{"num_hidden_layers": 15, "hidden_size": 320, "num_attention_heads": 10, "num_key_value_heads": 2, "head_dim": 32, "intermediate_size": 1280, "vocab_size": 2048, "hidden_act": "relu", "norm": "layernorm", "norm_place": "pre", "norm_eps": 1e-06, "positions": "learned", "qk_norm": false, "attn_scale": 0.177, "bias": "all", "tie_word_embeddings": true, "parallel_block": false, "init": "normal", "init_std_qkv": 0.042, "init_std_o": 0.00767, "init_std_up": 0.042, "init_std_down": 0.00384, "init_out_by_depth": true, "optimizer": "muon_variant", "learning_rate": 0.00701, "lr_mult_qkv": 0.7, "lr_mult_o": 1.5, "beta1": 0.9, "lr_head": 0.014, "max_grad_norm": 0.5, "warmup_steps": 200, "schedule": "wsd", "decay_fraction": 0.81, "decay_shape": "linear", "final_lr_fraction": 0.0, "batch_tokens": 131072, "max_seq_len": 256, "doc_mask": false, "z_loss": 0.0001, "train_tokens": 820300000, "max_steps": 6259, "dataset": "wikipedia_en"}
Each number is 500 + 50 x the weight over the matrix's rms, rounded and kept within 0 to 999. Layers, rows and columns count from 0. Numbers have three digits each.

# up: layer 2 MLP up, 1280x320, rms 0.0829, rows 1211-1257, columns 128-191
# down: layer 2 MLP down (transposed), 1280x320, rms 0.0383, rows 1211-1256, columns 128-191
up1211:608549547530469577481543555477451479433585465519560453519487479471417511574484422475522443513412479543540457497486546498450480595504512449497482484485433460494544529576501513523587484442510508
down1211:532473467577462560514591447535550498565448510438501545442456518525416462500476499459598523534509331465535484479411443654603504485459441428439521480483472631445509419529572541516493505519455527
up1212:591475556432524515489474480501531444534517491538407497530549503449454466505581519543408518431503558513511498498541563545433502428447450450470535472577574438504536586603453524564551517528498562
down1212:513468469516520496465567543583478524549550513558513502489503461512508573531520487523549502578552548457483401447361565510471482535492467556491510560436410500528506521451560475501510558515484483
up1213:464429418558502609384531527383516487468492469399461578540413545447529410516512525484499521494501532538568497606441497511536511522475495551532474492560414468463538455472455495561439548577606565
down1213:520525577526465566520465625520506601488521526504503499439441405589573511523582588527475569509552511428474453528510516422494458482587483567596505579510488444455404445475536394492592495572562449
up1214:497600469449455528505453523437520548507546378482390567502512504465485498481491478480577487466445506497497439457365526537537472483471501471466510545480460478498481482523542455590555466472449484
down1214:534494488528466564450616488495516571534495464528478450471489615486502575479460552487460431480449560439387492496514487557473554448470428560556439509470531449460639499612480499511512448404461554
up1215:536541476419428495403514523405432546536521596494459457599458496579413690499487481490555512627475457522416541444526528560494492501512560495579538490489473504501544473536574479504529507506471415
down1215:375497477450422614524426501580519538503519489553556568464561517413517460581470455490402635495579523536450590510497505538468480483619603465575465577531537523461474360425487502510631539406430550
up1216:507516555484531526499461436511454506487448584553531457469460531458484524486515474529574512473524477537501520527448505494501517523539560493519484499518498462529513554459456464464488467482438470
down1216:465512562498505567505552443520493541495494444487522526485471494483480521515516491516522494509563533534578473507482548490484468465462512533502502513495494494528460461529510530508428520539500475
up1217:489566490476459524523486562410422457557545569525476470517499511465479571512485443531508560518495577462523427657496510488520518507483538474521531547597475448458495550541430459491509423532565537
down1217:503480519545489437525509476625541594582541453463556468461535476444515520525461535463495487522509552552545531453502556489563471413544511481444414489483580506493489509505522543517490470503422600
up1218:469578444480490555482550444499438529507492461545539498460483426300530494419507477457498379554484569553451469514520475497571576502455462457417338559359453545502482537501458520480561549574544419
down1218:498536519524460601505544447393455552523519465523584483456499501484493601549529548449486618524412503527403491410538484460519623474448442459460562504539508506442460473524435505401394479462496477
up1219:471483541504587550521528482509479437526481518454506497526455491513435513544508522532426503495539531460491502495376510567430511502564512446483522478480458452521483521487555528513479572471469539
down1219:505493462507456490450472497530492508479502456518485495507522548509538499533501442554542517495485476510484506525545518500506500540504523530508493510512495526496527470478511493514460463488502468
up1220:533509467519378550483552428473428608395416507542450471526528457447485544432490518526516463416455543527495553473410551571457412471556518524509488505496524473466517564457454461497596490504504541
down1220:457505592530627493447477500498553427522481547550498458484450518522475489433459504530498523541507565490558537491540469477445547463450535502446530607458524555553469456454566485505495627526460451
up1221:437473535577449455593523503447536415489497530476461487451502505583463527567541507471546484539552551445536600596503469499454553366490459485589445525539413506471486476515517540481535614505378316
down1221:515568468502535419551510613473433510523377614513352642497492529590555461520547446389386504547437561554520490566543497532468539539525571377545612479453486497428565422517444471555475598554447425
up1222:498517490558413499533476511476532554611457499438413439552520497494553447489487562511483454490484452423497498457539494465533558437457539522500517374498488409449543601499468536469538436400534529
down1222:542528502541612493549605547513513468422501627429408364554563453523516522554522585523475499476553490585590492519449506520429446456430401483547531506536521564553479563457523440522485481523534430
up1223:409374470414469576528472548502454589436573502466524514462461467498420623486478523497551427528546497508459583477559613411548495664484462545470407445554492396572495581480513509561499515568461503
down1223:500419600501490537516557439554546510492482585534446574439483457573526392515436493508451528416489573533484454501542481479432510476515524457473607441459466453383612582601566457452458522505535550
up1224:439470527527571465433477550430497466539473544477458473495514515517610444427414532506508466494501514493498531539475568433479543488468523457423466525489502469499492553577509479549474402489451458
down1224:495504517502512525470414462526542477535627578476550456525520476459525415593585584438548620476511553493520447566539481594543532472438519519371533518479446497434479468541455563451463433500418552
up1225:528571382460514558596447569546430484430504519494530601549505481458536518524484488543555474492502533457476472605539531498508584404565535509471467529537512521573471457556502572585618531483537425
down1225:484493536464543514486582453489565478547512500516595434489420523473481491605498551528499461549486457554599535423419474508529475421487543476444543421506545561448491460398482480528459531497406514
up1226:481470485422512478507452472543466553545505530606530519530407480492546509494488491518499469459459500583433498523627489459470600516520523478474464472602481591421477448502437496515483464411525522
down1226:440475515513506552539452487513427479510504418435473555469439524462551546462400530511433500590500506466478523498465609511481478485552494485551531510484523446504458512481525493506510534483577446
up1227:585492449487472505457600493537490496573465491402461567516486504486564570492510477531391503557535568650536619468465551516529578435516457451528487540565454522500463514494543458425509461474475431
down1227:517494531589483613500606462556557474411596458546523427527523536454505484479511508515488483465463549461422465524498469492562596568476433624551549467525461523470379496512514466551478429485573541
up1228:561523474531401443496446434512454470442434476534502477435575482450482523547516507431518507525489464464469495492514537489471562484438404505544474436454476496459523446526532506549519461536515528
down1228:543483467471473438455458552524547529507519523513519512476419489500510471543484494496490496420471525566465474524643434468511526507477439580493480472460532477529421511597523502525433534468510477
up1229:534553476499480502505498442413544574514580489502496614461535499558514582452560480593530501484521473491481551509510391539508494450515485532493567510548466481432555532492535667528511489460444454
down1229:534495495465489586554589483460451461527443548407430479449510470495501494567530508490498516531513600449563514508553634438449435466477418515450498531410495504577443450441489511553503582527474575
up1230:521484481457551459444508530592503504611472485498433557503488563541475526526533529535517526484532490575505431545484476528536458464423476562435477531479431466540511553431462469491447472448437594
down1230:449533462521471457493482496440520490509503427403508542475499518521570530533519495365475472483432529420516513435474463450505547491467538510565602511560562555521525525515522496481488486547598486
up1231:493575486513476494520537520565542555545430440524530477522542530511452386485521513508393540557484558488510466541499431530511557538485448595513441618484493493534474520561585482529516575559455500
down1231:531544531410514480466458464421532552483512508437477518461475572498592507495504493489557410475533514548564536545540486528484444559420522443467409507543373520441516502502417569467523561509507544
up1232:507514427443500488458521552458428474528553533456538493488467539499576551566528427536493507465348478551520476552438565473486390572462515423502486560493507492526443516393591554502499419607503409
down1232:531495606515553500535440476480497477559503504507417557522516547483556505529477496555437508547449505498533377482520408521536485418584498495465547492573452545472570524548496533469491559415592459
up1233:461479500502511467454523479474478492541575499494587516457464448500443522569567556438506529530532457548472523599576480550454478535455585458598424385593520529521482523510528513504540562482504461
down1233:535537410444554545485420610414521473462442491487481489497494549528465495480449429557516551437493482475445537455429577455485556502581463536397570572379526518412567531535419507503495374549540476
up1234:456647458397526538490498546509515482455600463516604501508463489534496512525473464477567518464462498393529487535543546411496408463509534468473502571487496444490448462548493442498508540511472511
down1234:508506580516527556524520553432561462556560460544412455535556493543439528528478507578526571574534485635453539494448455523556475547491477506479534490526463545515542517430455518529548483485452494
up1235:393475537630572474424534503482520455548448460464491501507489536436452477499584478511471510541497490578607505497545459516484511421521435553540458524541493586508469525575541492463390505494502509
down1235:471493421432604455538550510592441461522489603494441532552627507486486501562524537439512395584446456477436517432528483401449584520515535435445539572537513491489500485536394509487472478519591452
up1236:510445494533472444421502492509499461469502561527475622531546521474521476489493575525485420455471527559488521603456460515540525485475514497493481550429555533482474440487564507508513439526552487
down1236:459482485480527448494466519489595477481482496449435496518486439451454540522439516534502466509454474523516499461578524413427442566482546510518490476510403433449493516536500422487535483456455495
up1237:555527484554468530518505453514566659493523481571530444597605500508535424495520511468470442579544557536529455467595552530430412442589457582429544534535488534446567485582473515565479542497407505
down1237:493486500633534447501508514519507496579570510476427433418414446496585500490408457563521612518464529540448579504518503491499516489585466458633568512536526470533489444538539418464524505549535461
up1238:515540487577521529523566474508459551417419494554473516535382477514426492477469506496503528435562534455487546507487406590541478489545491520471435436523523493650452435505411516530526516484424483
down1238:386491563525474332569507423489476529452545510478550497495433504531400455468522570501469502446435455489524504545500462507588410497459537532500460537448443498467594466595448458567516486511529488
up1239:550404539455525489483452490438485517570513447474501507470486485467514450541557460522511526539526495579406483549469528455604426467501538509466528535535449450561447537493544440383533439557593428
down1239:511405476496519527495602386414625487485533457477462508511477516529478515532408402539515492481508504506493507448462505531524636540566526495511516479500525462475447464462441526564501495507477510
up1240:518428397601457467499390475548488597516540410444621411612520491464522568448494435597481506500594524487386532526486482413598486591520463559563541519494558535580486607556468584580514513542556545
down1240:552495514512492598484535515594461478517592502583528493491494547545536355471464605537610523529551490525567395370500458489486465523547618401398543477441635517527553518511428484440575525573620484
up1241:469433454417499544401375519476482468498441550537490510500488588591612524500544475578449465440514495530396479514485528549491526455469490485477483477485455530575652541398574490501443584404527552
down1241:465575526435506488530607534531456539526474551428386510528506502523567583472548522495525629488460507517570546477616485456511488546553457502533441541489474447506352427497474433337566431548389438
up1242:454549430523492472439521558435461504526509413483459505454425501462540567467514513512521568467438457409611542491450519530439502520516515552470575423528525434586463555406508515495467498542481447
down1242:508514574498522493490525453482586475490531516555548535480502521480481479575419525527478489534557529533548542505481534511554466482546485429500449522507516500468484403504517475448519488515526461
up1243:496535473534522460493480477541559461501450470473514514495422530548474496467484531453470556563423552472438602533493445502431499407473483477481439558463524460451512515477537635584502478458431468
down1243:464513478527445558483487497507437568525602403465469464436547584459521515514488529485476461474517462513462520523496560516545445505501475557545533454537539413571369572465509390564483547471462499
up1244:541554485543528541527518543493483563470512494520551443532526564488571505579501472549509454580472468509471538523599486464475509540467418496495514504518536487490472436539453562505494463484490489
down1244:467486521452480470503516459567561478509486474467480531500487501473520498495525506498485533487515500474515451501415488483486493555545537475423474470503463468498532515487511496460503510531468504
up1245:471520550532515473422484529506419499553537601480518429488517452484458449572548520572505520479427484541607548564508523440564550385459459576495481559552491445422499435541551533462534407450436509
down1245:501492550470438546566421558540552495473542424563460543506493527494509547450444494423482487584501512436481543520452515490482567547516533482411496517493533523578553523525480440459481532542559406
up1246:455538492424523532463595460531494585453481569559548466603544582455477533426513575575454424567419469450494522491518501561376392439557587533477518502477493491465525531567515481502416467503422537
down1246:537437593459599489471431571536489546539568493515565535479580508604538508491392479510529491461514540467435543493451502533482501554530533495499510520471519477530458454554452399511465508450432497
up1247:595414463495481442510532465480530432456540449493444503460385516549430509464431535573464496460417442520526527630563493592573541432531459520614407480458492431518521503445368466529587560472499536
down1247:514528537393521465471512501576581498444565461483542542460552446498564452550541607482515484445507455451477566583534517461451515517445577441531558559472470399540430450491496409475523494498502492
up1248:536489495449510503452571505382505501511421499536489455502522518481569420455515459537490515571490523528498472481466481576553478516507606513594456446503531485561444562411541515415520557499529491
down1248:487489483491521508517551502567521546520621474510492547472567423534518527503459584475493486525472541536501471527541529438480448484446499569461449469492479507489531466482436465483490517535497383
up1249:515508473443532510532420541533487520466433494593546463433483482540482519533413422628445524548501476525455444429527455464504466505488501495457564480577464507475429440503448511567544503572531450
down1249:523466555592411510454552482584429484545533519558527431523473551593484488535483526556504487500486535447506444537465466538495443546483556481572509534477487517438469537430501524499522547452497530
up1250:584491463502479552452531522502580462446559501463514469541525497444474492493487493471515515547514517422442452483536496559513535563531483504559485466536592505553506520511497563534508520534525460
down1250:487530515535532595495471508563445516481470522582534466491548496470505494507489551527442503476512522523532510568490527454433444513480527473562460546390514490478420460483484490479492459466475502
up1251:527463486500507461434493595448490517491504455566501532511477535471539495452416510562481473534430431545456497522456491520406544565589610497522480543511509439403489471492393565553515508457491570
down1251:409415532541518573455542530542536461489569466488575472519537375524491465469511516552472516537413563503509478513452431543556475496514451485554490464468534549535487537471583463459491604520419519
up1252:510557499452449453546509457588574536537536463538540435478513517452523488513458505397419555553480614535468522519368548531561544476508603512411458541423499529608457486502474514467511509586417579
down1252:481533475616449396386479507514470490456478493490420528511512472450517462506447445482480527500494506544452549480574465438509438447553435538480462503444451525413469446516455499492471498563491483
up1253:504571461482484464522590501474478516519434506533461438463495475491589558518570482504497447446546457487507506594475514469484467554436607442469500452471580451493572573464553496474580497488484514
down1253:512485508464422499581456460451484518455549478447460562481507525504458561559524452546467526550536565606483442488519464493459457484517476492488548518527415466463389469473554536499469571528478483
up1254:557473593552555541522463499446531346603442463526431497553554425500463518559462517453518459489478482482443491500495557488428546486504590454518471509480477409509530539524524539473551461524459414
down1254:455518532503547538486430440533573448556538491450502462455548464595502536537506555448596440508385469459547519479524528391464441517447491541484525417571486532377523494484441551491579476422502501
up1255:581482515440479581439502492503551445490456458515463470519468532542457497587453498438583438578540557384486545548494533505438519536497523488397497474510552498555541443494530494488493499489442374
down1255:562502459510506468539509392448421568509484539458508487498553486468549481443460457526429536487485473459458502499444491557566526581465427546512582567428534490516500500509503518530525535542554560
up1256:537491546498465373465518506548650516544514486396426555493519484524486489436441476463501451599535639467499491519545473606525493531517536440487555526485462515544486538652491459458510532479400450
down1256:579466466505479459468461507574469510535414493517572561521567439498546557483469455599515472432491419416542501457507465455476412468397511565531491469466530409491508462464560529496530512488507457
up1257:588579482514484406556516531424533454503461478527569444597518474629413571452414486569387528606512478558455551506499485429423602473356505457424512594518530485555458529554558440494475482565561511